From a checkpoint of a small transformer trained on Wikipedia.
Size: width 640, vocabulary 16384.
Training: a variant of Adam for these matrices, 13495 steps.
Each number is 50 + 12 x the weight over its row's rms, rounded and kept within 0 to 99. Layers, rows and columns count from 0. The size before them is the row's rms in percent of the matrix's.

# layer 9 MLP down (transposed), 2560x640, rms 0.0444, rows 2419-2505, columns 120-159
095:41 45 36 29 63 61 53 90 54 48 66 30 45 39 55 54 35 24 51 45 38 50 41 40 22 41 44 34 51 63 84 57 53 62 43 28 45 51 54 36
103:53 60 83 69 52 49 43 35 35 59 44 22 44 40 57 68 27 42 60 44 70 55 60 67 62 50 92 51 58 58 40 58 70 58 59 63 65 45 57 74
096:62 42 65 47 69 60 47 51 54 37 53 42 32 64 43 36 42 36 39 33 63 39 38 51 26 33 36 47 71 70 61 64 49 56 44 33 61 36 46 64
100:48 28 63 75 24 45 80 51 56 53 42 45 50 76 56 43 60 53 61 52 61 44 49 19 57 64 32 64 46 56 63 37 61 24 49 71 38 48 57 55
100:39 67 51 35 64 43 54 45 53 59 61 53 72 48 52 51 49 56 41 55 58 42 55 49 66 48 61 51 65 35 62 66 51 36 60 34 49 57 65 50
100:48 56 59 56 54 53 62 56 44 51 47 44 48 42 59 52 34 61 57 49 38 54 46 45 42 60 55 51 46 40 59 62 47 17 44 50 29 36 84 60
112:47 39 51 48 56 41 61 65 65 56 41 32 49 51 61 49 54 53 60 64 37 46 15 44 50 63 40 60 67 63 50 40 55 10 62 59 49 27 48 31
101:61 51 63 54 43 42 59 47 64 65 44 44 50 51 43 72 35 50 43 51 52 50 63 53 70 25 50 50 67 59 46 39 51 32 62 47 47 50 38 39
102:55 44 38 44 49 46 51 58 62 63 71 52 64 56 50 59 43 43 42 62 15 58 54 59 52 33 55 47 57 48 54 67 48 62 75 42 58 30 41 49
100:49 48 30 42 34 30 50 42 47 50 48 52 53 47 49 60 37 53 65 81 79 60 58 69 73 54 49 50 38 56 78 50 45 33 48 42 43 52 42 53
110:40 58 53 37 64 56 58 31 53 57 47 53 58 47 51 59 41 48 40 58 48 50 49 74 44 48 63 46 28 41 55 62 40 23 62 77 13 42 25 62
096:72 64 54 51 49 44 55 39 52 47 37 52 50 66 46 56 47 43 28 52 63 54 58 46 55 61 58 35 57 46 60 58 39 47 62 30 61 23 68 64
106:74 57 36 40 36 37 52 71 49 51 58 55 45 58 45 46 54 52 63 58 57 32 42 57 37 49 49 85 43 46 52 51 35 44 66 52 41 36 50 26
096:32 43 47 51 57 60 43 44 52 37 33 38 64 53 49 71 59 54 57 53 39 64 62 35 61 48 50 53 56 60 59 30 33 61 31 45 47 47 56 64
098:49 32 51 43 67 54 57 38 44 50 48 38 53 47 62 64 70 34 58 40 47 60 68 60 40 55 63 52 53 59 52 43 39 57 47 35 45 58 20 43
110:47 47 54 13 34 47 59 55 40 54 44 63 44 35 42 57 41 60 36 53 52 48 66 32 45 55 51 36 40 50 52 53 40 51 60 33 38 52 52 60
097:33 35 60 38 57 49 43 48 62 82 57 47 48 51 42 41 52 45 52 45 59 50 65 51 22 36 47 77 52 53 31 42 56 46 35 50 39 67 52 48
102:27 52 48 52 58 37 43 55 42 53 58 52 63 54 51 46 64 49 42 69 46 44 50 62 63 35 44 57 61 25 47 55 73 48 43 48 67 58 50 68
098:54 34 57 63 56 71 45 49 52 51 49 34 51 48 40 49 45 27 41 50 50 70 62 52 54 67 47 49 47 58 74 52 58 22 60 48 38 53 74 47
101:49 38 53 51 64 58 39 60 53 56 47 61 64 56 61 56 36 63 46 35 74 42 59 33 67 66 58 58 60 58 36 75 56 51 61 42 34 67 63 54
110:44 38 43 57 37 65 33 35 44 53 61 61 60 64 44 38 52 61 47 44 50 62 33 36 57 46 52 22 45 83 59 59 33 41 45 47 48 28 50 41
094:53 39 49 61 79 44 33 49 45 62 52 51 52 64 68 42 33 49 63 40 44 51 55 63 43 43 70 51 42 49 41 53 32 42 40 45 54 66 46 41
104:52 39 57 43 35 48 26 43 57 41 69 52 45 49 50 53 66 34 54 30 56 43 76 65 50 43 51 39 65 38 53 66 53 51 66 44 48 38 43 69
093:55 31 71 49 60 52 64 48 55 45 50 64 42 48 45 38 63 42 46 72 42 38 55 27 64 43 35 77 37 61 52 60 74 27 59 55 49 38 55 52
116:37 44 47 71 61 49 47 30 43 54 37 40 56 57 51 54 49 44 49 42 51 67 51 46 25 45 58 69 51 48 44 59 39 38 56 46 40 49 64 79
088:62 52 54 37 55 49 34 37 67 58 43 41 56 65 56 36 42 47 54 52 60 39 45 34 63 52 48 62 56 47 50 64 55 51 29 63 51 54 41 59
102:50 49 55 35 70 40 26 68 81 54 62 66 50 50 57 47 56 53 35 31 31 41 41 22 45 41 52 62 68 54 49 31 51 50 58 36 62 44 53 44
104:34 35 48 56 35 59 52 42 50 61 62 57 49 58 50 67 39 50 70 51 34 43 50 67 39 64 42 32 47 67 65 45 57 35 40 63 58 53 48 39
093:67 50 67 68 51 44 53 65 55 47 35 49 46 51 74 44 75 46 45 66 67 48 50 32 30 37 52 53 53 46 61 71 62 72 50 52 81 58 40 55
101:85 73 44 68 52 56 53 46 53 56 55 46 71 64 54 59 49 60 47 62 56 61 31 50 70 41 41 60 46 60 56 52 38 44 48 47 41 51 60 55
104:48 42 45 63 67 42 57 51 37 34 33 48 51 51 36 25 40 70 39 53 49 36 49 32 51 57 61 58 60 31 57 55 47 57 38 46 48 43 70 30
108:28 55 42 71 46 56 65 51 66 74 44 53 38 48 56 50 31 42 69 38 53 40 58 40 62 56 44 66 52 50 48 47 37 49 54 23 30 64 39 41
106:61 44 49 27 48 54 56 49 62 49 57 61 68 54 56 62 58 62 39 52 74 49 39 65 56 67 85 65 58 52 48 51 71 49 42 41 60 40 45 22
101:57 57 69 49 36 53 66 62 48 60 54 56 66 46 60 50 53 55 42 51 76 48 45 47 56 69 45 48 59 52 44 28 49 53 45 61 49 32 58 61
107:40 26 18 60 74 48 54 42 50 45 55 57 57 44 68 55 47 57 73 42 58 45 50 47 80 45 51 60 40 47 39 53 56 13 33 61 55 32 51 59
107:59 39 29 48 59 55 49 70 52 44 24 47 39 40 61 53 61 50 58 48 50 50 51 56 67 65 48 37 50 43 35 29 63 60 34 69 52 45 45 52
091:57 38 28 50 39 36 41 40 61 49 48 42 48 47 62 13 62 68 49 45 46 51 60 36 75 67 46 64 82 60 51 55 64 48 59 37 40 60 42 58
100:33 54 74 39 54 51 56 46 54 63 50 61 39 63 30 62 54 57 42 43 56 31 30 52 51 60 61 51 50 59 67 67 67 29 62 68 52 60 33 62
104:40 55 49 54 28 59 15 59 35 71 27 64 63 68 60 44 55 34 59 68 44 56 60 58 47 49 28 60 37 36 27 36 56 58 49 71 73 46 66 30
115:44 42 50 38 82 47 40 50 56 40 45 52 52 52 47 68 48 29 64 45 43 66 73 56 44 58 64 41 50 51 61 43 47 45 51 38 74 41 64 46
098:30 35 46 57 39 36 55 68 34 59 38 30 60 44 64 54 72 27 45 56 63 48 40 63 40 45 37 26 44 47 58 36 61 60 30 65 52 30 43 65
103:57 14 26 59 65 40 57 49 52 63 42 51 60 49 52 66 10 57 46 38 59 47 55 48 47 31 52 48 32 40 54 68 42 35 59 49 52 49 72 74
121:43 53 61 63 41 35 56 42 40 41 51 46 48 59 58 65 49 63 35 47 44 55 40 63 47 57 45 59 36 20 69 36 37 39 44 55 40 46 48 62
106:46 72 46 55 36 59 57 56 57 62 62 49 50 37 60 72 64 47 69 67 56 53 35 52 47 45 58 54 30 61 62 47 54 43 59 50 52 48 56 53
095:52 48 44 49 34 58 42 41 44 31 35 65 57 47 43 71 50 69 55 62 41 43 57 37 39 53 41 57 39 60 68 36 54 50 37 65 31 49 44 82
125:58 63 79 57 45 09 56 60 52 64 52 47 53 52 61 58 49 63 36 36 40 57 55 57 46 40 67 34 47 33 43 29 38 57 53 56 51 34 45 47
105:36 33 51 54 46 32 41 57 70 55 46 45 61 35 50 44 50 43 58 49 59 61 46 40 45 35 31 31 42 59 55 54 58 62 44 49 44 33 57 70
100:50 41 64 70 46 68 43 66 50 74 60 43 76 49 56 49 48 33 42 53 39 66 62 50 40 60 65 58 51 37 43 43 57 62 51 57 56 39 67 46
095:44 61 78 47 53 46 39 41 44 59 35 70 50 43 58 65 31 48 39 45 45 26 49 44 54 59 42 61 50 40 38 47 34 45 51 36 63 60 44 41
100:53 39 45 46 59 30 66 42 43 52 44 41 31 53 59 61 48 19 52 74 44 65 46 56 42 52 48 38 41 67 61 57 69 50 65 21 59 42 46 43
105:47 37 58 51 59 33 66 68 45 64 53 58 65 35 43 45 39 71 57 52 30 48 30 58 47 60 43 70 45 52 41 41 40 42 41 54 36 55 62 44
101:48 33 65 39 48 32 46 60 49 49 30 34 51 42 40 48 24 48 51 56 55 51 52 40 55 42 53 58 40 62 56 59 47 38 49 17 42 53 48 66
111:50 36 46 42 67 43 68 41 53 64 66 53 73 58 45 52 74 59 45 41 63 48 37 32 20 50 78 52 37 40 58 69 50 64 60 58 46 40 71 34
096:27 45 57 51 64 48 69 69 58 42 61 62 36 44 47 66 56 44 48 46 68 45 57 62 41 37 62 49 21 60 68 38 48 56 59 38 22 36 49 36
108:42 44 65 68 57 51 34 52 52 53 37 64 69 55 36 37 39 30 42 42 46 44 54 32 56 37 58 62 43 45 45 32 49 54 46 47 43 83 42 32
094:37 57 47 68 50 58 30 39 57 53 30 44 60 63 70 54 58 39 46 63 59 56 47 48 46 44 46 47 70 51 51 42 36 53 36 39 71 48 47 61
104:65 51 61 59 47 32 62 28 59 41 40 50 34 40 45 46 69 44 62 50 43 48 51 61 72 45 46 48 40 36 66 60 60 23 50 62 31 40 45 41
103:58 57 61 42 75 58 44 47 52 57 46 28 63 50 59 34 10 36 41 40 68 67 48 53 57 54 55 45 43 45 57 57 42 48 41 35 54 49 27 63
094:53 36 47 56 54 60 57 46 61 65 32 45 59 54 57 50 28 65 44 45 46 48 55 51 55 42 58 54 69 24 59 37 58 66 17 29 64 49 25 39
114:30 58 55 59 58 33 27 63 42 47 54 35 52 57 39 77 48 53 53 59 31 52 39 46 63 48 48 72 61 54 61 39 46 20 51 58 33 79 63 59
092:55 30 58 72 13 38 38 43 45 63 34 45 56 77 60 29 56 54 61 59 30 47 47 53 49 54 60 52 64 45 38 32 45 64 67 61 36 46 53 69
104:52 52 63 40 34 41 62 53 45 56 43 41 50 57 51 47 68 35 52 29 51 55 31 67 45 44 53 67 62 56 55 25 68 47 45 43 53 59 60 54
104:47 51 61 60 49 46 57 35 56 61 48 58 48 69 61 53 48 37 51 49 59 53 31 51 56 72 58 66 34 33 70 35 32 46 43 39 36 36 71 62
101:30 47 49 43 45 57 42 59 58 54 40 28 51 39 61 68 37 48 61 65 59 61 56 44 71 77 56 50 45 79 51 49 64 44 18 45 42 64 50 55
094:46 71 60 61 52 61 73 40 49 39 49 72 39 49 57 68 51 37 54 60 60 57 60 72 82 56 49 28 26 44 62 61 72 36 65 64 24 57 55 58
094:53 61 58 71 58 49 55 53 45 34 51 45 37 63 43 54 26 53 43 46 79 51 60 55 45 55 68 44 47 62 48 77 45 40 33 40 43 46 53 55
104:57 41 52 45 51 61 41 40 42 43 45 47 72 55 54 32 63 42 56 29 59 38 45 40 93 48 44 46 56 40 71 54 39 51 48 52 53 73 48 48
109:43 50 78 31 43 64 59 42 41 40 46 36 59 51 54 40 58 57 51 46 27 45 53 43 62 57 46 41 35 27 42 52 30 35 54 35 41 33 53 29
100:40 38 45 54 62 61 55 48 44 56 43 36 36 45 45 45 51 38 32 51 54 57 57 95 36 38 50 37 26 63 51 52 53 46 38 43 48 18 35 33
102:32 49 72 32 39 40 57 53 62 44 24 19 28 55 46 56 43 49 60 58 62 47 32 66 52 66 52 69 41 61 51 54 81 36 48 60 39 46 39 52
104:61 68 52 61 42 63 56 70 47 66 47 43 66 34 62 25 40 69 50 58 59 37 58 47 47 41 55 48 61 56 45 63 52 41 36 49 58 68 46 48
097:50 51 72 24 46 57 33 60 57 81 58 49 65 63 36 48 44 52 40 44 49 56 41 35 43 29 43 50 35 50 31 33 55 67 52 42 43 37 54 48
094:41 41 21 41 64 38 63 42 44 41 42 73 50 56 47 67 22 49 52 54 35 42 78 52 57 50 39 52 50 72 47 42 75 40 50 50 50 38 41 50
103:58 45 55 69 44 48 49 50 52 40 52 59 47 34 42 30 57 62 53 55 44 54 56 58 66 54 64 69 59 66 40 51 48 37 23 48 58 30 53 49
105:51 34 52 31 77 48 36 62 63 38 63 50 47 47 44 55 42 52 58 26 48 32 52 58 40 60 43 65 51 32 72 45 56 45 41 68 41 54 42 42
094:50 41 54 55 79 59 47 33 45 57 48 38 69 59 40 61 58 51 45 49 48 60 54 58 55 62 44 39 53 52 62 59 50 38 40 21 24 57 59 58
090:57 40 56 40 56 30 54 62 39 63 36 57 62 60 39 62 08 57 59 49 41 50 56 49 54 64 45 38 32 38 64 35 62 20 55 50 43 53 72 48
103:36 31 44 54 62 35 56 51 53 41 46 50 63 70 52 60 37 44 35 39 68 50 28 49 44 61 39 52 36 51 61 44 71 47 45 74 66 34 41 65
097:43 49 37 31 64 56 54 51 54 23 48 48 46 47 52 51 34 31 41 39 53 83 46 48 59 48 64 44 56 63 66 67 72 45 71 52 46 39 67 50
103:56 40 51 43 58 37 52 48 52 50 60 61 47 49 52 57 51 44 70 36 42 51 50 63 42 50 38 59 57 46 63 62 66 57 54 54 38 55 64 66
092:61 45 43 42 50 33 52 47 73 65 69 70 45 46 43 44 61 30 48 46 46 52 64 52 40 39 54 53 37 53 47 27 52 58 28 59 51 40 47 55
096:33 26 49 51 43 57 62 37 35 34 36 50 51 57 48 65 61 39 45 67 45 61 50 53 44 47 52 63 43 61 40 31 46 42 49 55 48 40 48 68
096:52 44 52 68 40 45 53 56 39 56 41 57 61 59 50 49 61 47 41 50 50 88 50 55 34 60 25 47 88 71 30 30 74 42 52 36 53 67 41 55
094:51 48 48 33 46 53 48 61 59 37 38 30 45 62 46 57 61 54 41 88 35 64 43 47 68 47 43 55 50 42 68 52 66 60 36 32 54 48 60 32
096:59 49 31 56 71 49 54 61 44 62 54 63 74 61 33 43 69 48 58 39 58 44 49 76 54 29 35 72 46 59 59 61 68 62 35 35 62 50 47 47
094:53 50 44 53 47 45 58 58 43 61 44 57 47 39 43 54 72 55 48 55 66 45 65 46 51 19 54 49 57 61 52 36 65 45 48 47 49 38 56 64
094:49 37 38 63 62 42 42 57 33 51 37 50 39 62 46 45 52 50 58 31 28 39 65 46 51 67 42 62 36 56 36 52 46 45 50 57 14 68 48 40
# layer 9 MLP up, 2560x640, rms 0.0433, rows 2420-2505, columns 120-159
113:75 64 56 40 48 43 71 55 39 46 59 46 55 35 33 51 27 38 56 50 44 55 24 60 46 49 28 55 39 29 50 56 56 42 43 36 45 40 71 53
102:60 73 61 41 38 37 53 55 64 42 64 56 23 47 39 58 36 69 55 44 53 50 70 49 64 82 53 38 69 68 64 45 27 45 49 48 56 67 57 60
098:54 68 66 53 53 41 27 43 44 63 55 58 46 32 45 51 51 61 54 40 43 60 62 57 62 25 52 47 46 64 52 56 44 30 84 44 72 31 48 40
095:36 72 29 69 63 56 29 46 48 59 37 64 38 54 57 30 35 31 70 67 53 37 42 56 59 50 40 56 50 60 65 37 40 45 58 58 40 68 34 80
095:50 52 49 76 63 56 16 39 64 45 61 51 47 56 44 51 41 36 49 36 39 31 53 58 42 50 47 66 59 72 51 55 53 74 54 67 54 39 40 38
096:58 48 36 60 57 51 42 49 58 51 40 40 53 53 39 60 51 58 54 58 28 32 41 41 64 41 22 27 43 51 50 47 46 38 50 45 52 63 41 46
095:60 58 70 47 58 36 30 77 39 61 33 41 72 46 50 29 48 52 51 38 46 69 50 54 50 55 29 37 46 42 52 38 47 57 49 33 40 39 53 55
099:30 42 47 30 57 50 19 52 33 54 46 41 64 74 46 54 43 41 31 53 64 49 43 54 32 47 49 40 51 49 51 52 36 57 38 55 42 56 65 28
104:28 35 88 46 57 61 71 38 55 42 61 45 28 63 33 57 62 51 59 46 49 40 45 39 46 56 49 65 59 42 41 50 47 64 68 52 50 35 56 44
094:59 40 51 50 63 54 49 50 39 60 43 42 53 59 42 53 67 63 53 56 45 49 47 49 59 47 49 67 63 42 59 50 42 60 44 42 53 49 75 71
105:63 67 60 34 71 44 59 46 51 72 53 50 51 63 47 69 29 47 30 54 58 36 33 53 51 31 38 55 42 26 72 73 38 21 60 57 68 33 38 54
108:56 50 44 29 47 48 43 73 57 37 51 76 67 51 68 35 58 70 32 64 61 26 57 71 58 71 43 55 42 49 46 52 41 38 57 48 57 51 39 36
096:42 43 41 49 58 72 13 73 71 61 43 60 52 56 54 36 35 48 28 61 69 28 60 45 39 66 28 40 74 55 67 74 49 38 54 64 61 47 47 50
103:50 52 34 42 57 33 37 51 48 39 49 34 52 78 45 56 46 65 43 60 47 36 37 19 54 65 52 38 34 46 56 61 41 63 51 31 50 63 38 52
108:60 37 36 51 31 40 64 60 41 39 58 48 42 34 43 35 51 43 41 40 72 51 33 53 61 59 45 48 57 47 48 60 40 55 29 41 35 52 69 47
103:38 71 52 39 62 50 52 79 38 40 57 51 76 59 75 45 54 53 54 66 48 35 29 50 73 62 43 55 40 64 59 50 52 51 44 55 34 33 41 41
101:58 58 35 34 47 46 53 56 48 43 64 59 48 32 50 48 45 46 44 34 39 44 60 51 64 40 54 62 39 36 66 66 49 50 37 64 64 31 68 33
089:67 51 43 58 53 72 47 60 58 34 43 50 54 56 32 35 55 63 37 54 57 49 68 49 67 48 61 60 47 60 51 44 54 32 48 43 41 59 59 53
099:62 52 51 60 81 52 40 47 35 59 32 55 65 57 48 38 38 48 63 38 63 37 49 14 44 59 47 72 42 40 46 67 57 49 65 57 31 59 38 27
103:56 46 67 42 63 21 29 43 75 51 42 45 40 64 41 41 68 42 24 50 40 39 62 53 71 50 27 50 39 40 48 29 55 66 52 54 71 56 55 46
099:34 38 66 44 50 48 61 43 64 55 54 63 57 61 39 38 56 63 40 44 41 55 22 46 68 53 55 53 53 54 41 55 43 46 47 33 64 58 64 22
106:53 60 48 38 61 56 53 74 34 57 53 41 44 64 52 69 55 37 64 45 46 36 45 43 70 48 75 73 47 61 58 51 49 38 68 58 34 22 51 45
104:75 56 52 45 51 87 41 57 69 56 33 32 56 35 43 53 55 27 52 26 39 69 68 44 51 50 54 64 38 60 50 49 63 56 42 57 36 38 45 56
101:47 42 51 34 64 54 40 48 29 46 28 53 46 46 37 46 68 36 23 29 46 41 53 53 30 53 51 51 60 57 35 71 29 46 66 51 55 41 58 35
098:27 58 47 57 53 41 44 49 63 52 46 63 43 45 51 51 49 47 63 57 49 67 43 47 51 36 54 32 29 49 65 32 69 30 66 52 54 62 73 32
105:51 41 46 53 55 34 43 53 64 38 53 58 37 51 40 25 60 62 22 64 44 46 29 51 79 48 45 44 42 68 57 46 38 48 65 46 37 71 46 44
103:48 38 49 63 63 43 44 46 50 31 57 52 52 33 41 52 58 54 44 56 43 36 63 48 47 66 43 46 37 64 34 63 45 40 40 50 27 32 40 39
103:49 48 63 59 60 28 32 46 59 39 67 56 67 42 48 66 48 50 51 53 45 47 44 62 38 47 61 52 39 68 59 39 45 36 57 30 51 44 75 64
101:50 44 75 56 47 56 40 58 43 47 58 39 56 54 57 50 58 39 43 41 46 57 43 77 37 65 55 53 36 34 45 42 56 50 49 43 43 50 63 46
109:86 36 55 54 53 51 48 59 78 49 57 69 34 69 46 69 76 52 63 44 52 43 33 58 65 58 37 20 31 40 68 54 44 51 51 52 49 19 52 41
098:48 44 41 33 48 45 39 59 28 64 51 38 36 76 45 67 34 59 53 43 35 39 42 73 47 33 47 36 45 54 51 53 61 34 71 36 49 48 51 61
103:50 50 49 52 62 59 48 34 34 61 55 39 35 55 40 47 46 44 39 78 40 55 23 62 58 74 43 40 42 46 62 72 58 54 58 41 32 44 41 50
098:41 61 55 17 35 49 61 55 40 58 27 69 47 43 31 49 26 42 37 61 32 43 36 53 48 55 51 40 50 49 46 54 49 54 38 57 49 60 34 49
096:44 64 73 63 44 65 52 49 50 63 51 38 60 35 56 36 39 79 64 46 29 47 65 42 70 73 48 49 47 35 37 49 47 53 39 61 44 52 51 54
102:78 75 59 52 47 58 56 55 31 83 52 57 38 27 48 42 45 26 24 68 46 65 50 48 55 48 37 58 28 39 49 46 51 47 28 63 38 49 39 42
096:64 58 46 57 69 40 47 53 43 52 49 48 61 50 30 51 45 64 43 53 49 55 48 58 57 58 62 23 63 53 73 39 53 46 52 46 29 38 49 53
094:53 43 42 66 44 22 55 61 39 79 62 33 57 54 42 57 39 60 42 58 19 48 56 45 36 77 79 57 38 43 45 65 30 53 45 58 57 40 37 54
108:47 39 59 55 74 35 38 44 74 47 66 56 34 53 60 76 62 51 53 51 40 47 57 30 52 43 62 68 52 63 75 57 50 44 67 72 54 29 63 45
108:51 32 48 56 51 61 42 71 57 56 48 74 45 36 42 45 50 12 36 61 44 64 35 25 44 47 38 40 59 56 38 53 48 39 39 40 54 38 71 44
099:50 65 51 44 49 49 45 53 40 48 29 27 57 27 53 62 57 58 72 32 28 52 54 43 53 66 29 43 46 42 35 67 58 40 57 56 56 47 60 50
105:49 41 50 65 54 60 25 54 63 64 42 62 54 65 45 75 48 22 37 68 38 32 59 49 32 58 36 41 49 43 67 49 34 36 51 36 74 47 45 41
103:67 56 45 45 62 42 58 49 33 28 46 61 48 42 68 49 57 46 46 48 59 62 53 62 65 67 42 49 46 44 57 56 33 58 32 37 54 38 53 53
104:47 70 49 48 41 66 61 51 65 82 60 38 63 71 42 27 45 59 43 45 29 59 38 50 39 66 40 67 44 56 55 37 21 35 51 63 41 46 50 40
091:53 49 54 29 70 42 34 43 69 40 61 63 61 38 69 34 51 40 53 33 49 46 66 56 61 60 40 53 43 73 55 49 53 54 52 46 45 50 47 32
109:46 58 67 39 43 52 62 59 48 59 43 44 53 74 46 48 40 73 47 49 47 60 28 56 44 55 54 30 59 33 36 61 27 72 59 73 42 57 43 51
119:56 48 50 56 42 42 40 59 57 61 32 61 50 75 24 50 32 40 61 58 20 37 61 40 57 66 30 39 23 61 37 45 45 43 39 46 71 51 53 38
104:58 37 70 20 58 66 27 56 53 46 26 58 38 67 53 48 43 25 59 31 44 40 31 31 54 52 50 52 74 42 30 53 39 65 35 43 41 53 48 54
101:48 44 33 58 47 70 53 55 60 42 50 49 45 72 53 54 56 50 52 52 40 53 51 50 45 52 58 46 67 56 33 58 54 43 54 60 40 37 55 56
106:71 49 50 45 54 36 58 52 28 54 59 51 47 35 39 57 43 54 46 45 48 42 26 33 66 69 68 57 64 38 31 69 51 56 63 47 53 23 80 42
109:55 41 56 61 69 48 27 33 57 61 60 50 80 57 38 39 68 46 64 28 30 28 74 71 62 41 41 52 46 43 66 40 54 54 47 51 48 38 47 54
107:41 41 45 50 41 59 56 50 78 36 53 48 56 58 57 32 41 42 45 56 49 51 63 33 49 44 38 36 36 50 56 45 43 49 57 38 21 45 55 40
113:83 47 59 36 63 50 35 48 63 67 51 50 59 46 58 57 48 39 64 62 59 32 42 77 55 54 29 69 49 37 62 49 64 48 50 56 46 32 28 46
097:39 52 47 49 69 49 62 60 25 46 54 46 54 43 32 36 40 40 72 53 45 58 71 57 64 52 66 55 29 41 62 41 57 38 45 54 37 44 48 48
109:54 58 67 52 63 35 43 46 52 47 64 56 44 52 58 44 40 48 61 47 06 60 73 45 60 48 59 60 62 59 35 47 43 62 30 67 44 47 45 52
098:27 52 45 35 31 51 66 26 44 53 53 64 53 30 43 57 51 63 37 33 65 52 46 56 48 59 50 47 44 51 77 65 43 65 34 54 41 36 49 53
101:35 61 41 61 42 76 53 37 47 53 48 39 24 57 51 54 53 36 50 44 27 54 69 50 57 47 52 45 52 35 46 39 60 51 44 36 29 50 54 46
096:47 64 31 48 67 36 58 74 50 58 58 56 42 58 56 42 45 36 63 51 31 61 52 65 55 39 56 74 35 59 43 48 51 55 63 60 38 40 30 48
089:58 54 65 60 37 49 50 62 53 53 49 63 48 68 56 51 61 63 40 54 40 56 62 65 45 60 22 59 52 24 63 46 60 39 45 64 39 49 25 61
100:48 58 36 44 66 37 48 58 50 64 48 65 66 42 38 40 58 70 46 45 21 68 44 70 40 64 61 49 45 56 49 52 48 38 34 59 41 47 62 46
096:33 43 49 46 62 72 49 63 57 55 53 51 53 39 47 49 50 68 35 46 76 53 46 44 39 52 42 63 21 75 79 41 37 28 56 40 43 54 56 44
101:44 54 54 57 61 43 45 68 40 60 59 49 40 58 30 72 38 45 55 42 41 62 39 55 39 55 43 56 29 62 63 66 69 44 42 62 65 35 56 54
100:48 58 37 50 56 70 57 38 68 70 35 55 42 57 51 44 21 55 54 48 47 61 39 52 54 46 36 55 37 72 59 58 53 41 49 41 60 37 43 51
103:51 60 33 42 66 57 41 42 70 60 34 33 47 32 54 48 60 35 38 38 37 49 60 40 44 64 30 57 37 54 48 25 52 42 47 42 52 33 70 62
087:70 39 42 38 57 55 23 58 32 52 39 44 57 52 50 21 56 48 64 55 54 60 29 30 25 54 46 64 74 37 50 39 42 68 27 49 72 34 62 46
090:54 33 66 50 41 41 36 44 49 58 54 55 54 42 53 30 30 54 37 56 45 44 51 46 57 53 25 49 45 54 83 46 45 55 50 54 56 55 40 44
095:43 64 48 58 47 63 50 61 54 56 37 68 52 40 61 41 42 44 72 45 71 48 46 54 39 40 54 56 49 38 70 57 55 61 42 55 64 36 31 52
108:40 59 50 36 65 48 06 56 41 37 51 49 48 62 52 54 51 50 67 64 49 55 46 63 46 49 65 66 44 43 53 55 67 47 44 60 56 58 45 69
107:54 38 46 55 28 52 45 63 49 49 48 40 46 51 55 59 43 51 73 59 48 33 43 37 24 51 43 61 59 41 47 70 49 38 62 37 43 50 45 62
097:68 46 49 32 61 64 20 64 44 57 50 42 53 77 48 49 42 44 41 48 58 30 28 33 78 49 34 82 19 51 54 45 69 42 58 61 44 37 58 44
113:53 74 47 56 57 59 43 49 46 51 55 54 50 55 56 28 64 66 49 31 42 45 62 64 38 61 51 48 49 58 59 55 28 48 42 57 54 53 31 48
101:32 46 35 27 64 43 52 66 75 38 58 34 31 57 65 37 61 46 35 41 50 45 51 56 34 76 49 50 51 56 91 44 53 36 44 42 42 25 59 61
095:52 60 65 65 62 44 53 41 86 51 50 57 47 59 69 49 60 60 31 60 57 57 34 51 59 53 56 56 49 54 60 69 49 63 58 41 53 56 40 56
096:40 66 73 47 37 47 55 51 42 47 53 78 40 55 60 44 42 29 34 59 47 49 56 83 45 38 54 36 68 53 36 36 60 38 53 74 46 51 56 39
104:45 50 38 47 48 41 49 52 45 45 35 55 48 57 45 58 62 69 32 48 51 58 47 52 54 60 48 38 53 40 59 45 60 40 48 44 30 42 42 36
095:24 61 68 35 65 55 49 47 56 47 46 53 67 51 43 10 37 53 62 39 35 09 55 48 45 39 40 56 34 58 61 49 46 32 34 50 55 36 76 61
082:43 57 44 38 52 40 56 37 29 49 55 63 40 40 43 53 61 62 32 57 57 39 49 40 60 30 42 62 46 33 90 53 55 60 55 47 65 38 28 43
094:63 41 49 60 40 51 39 40 46 39 59 47 50 61 17 65 60 55 47 32 58 39 42 45 32 58 46 42 65 44 63 50 55 60 59 40 42 51 49 64
105:48 56 80 59 54 34 43 47 39 67 47 54 28 42 48 45 53 25 60 53 45 61 51 67 56 61 52 51 29 59 53 36 51 43 46 75 44 38 75 40
105:61 58 53 43 54 54 42 65 63 37 45 37 45 48 58 43 53 61 59 42 38 45 58 22 51 64 57 69 45 44 47 58 56 50 59 47 42 59 62 61
099:46 56 58 51 43 54 62 56 30 47 21 29 34 36 45 62 42 68 56 44 51 32 34 46 48 49 33 47 64 34 56 70 46 47 62 48 51 63 57 72
098:45 51 44 38 32 45 45 55 50 36 61 51 56 72 50 62 39 50 49 31 66 54 47 59 61 60 53 41 44 47 58 32 65 58 43 45 62 45 72 46
098:45 56 63 58 74 51 59 39 38 56 65 48 49 51 54 54 57 41 52 57 47 35 76 38 63 40 53 51 53 80 68 64 50 54 61 65 59 33 35 66
094:56 59 41 48 50 55 48 48 42 34 62 46 66 57 45 47 45 56 54 51 37 15 56 57 35 31 41 52 39 47 50 36 55 55 41 37 58 42 48 51
088:65 41 65 84 33 60 57 46 59 46 58 68 48 56 62 59 25 61 47 47 56 39 54 48 48 69 57 36 35 36 36 53 44 37 62 46 59 47 64 49
099:71 60 51 37 53 50 40 41 54 36 50 44 52 57 41 23 46 49 41 35 42 52 42 45 36 59 42 55 60 57 53 40 56 51 38 38 33 63 58 40
092:65 39 37 62 71 57 10 47 68 14 39 55 47 50 46 58 53 50 38 62 65 46 38 46 36 45 55 54 60 54 30 59 54 50 74 53 31 47 35 40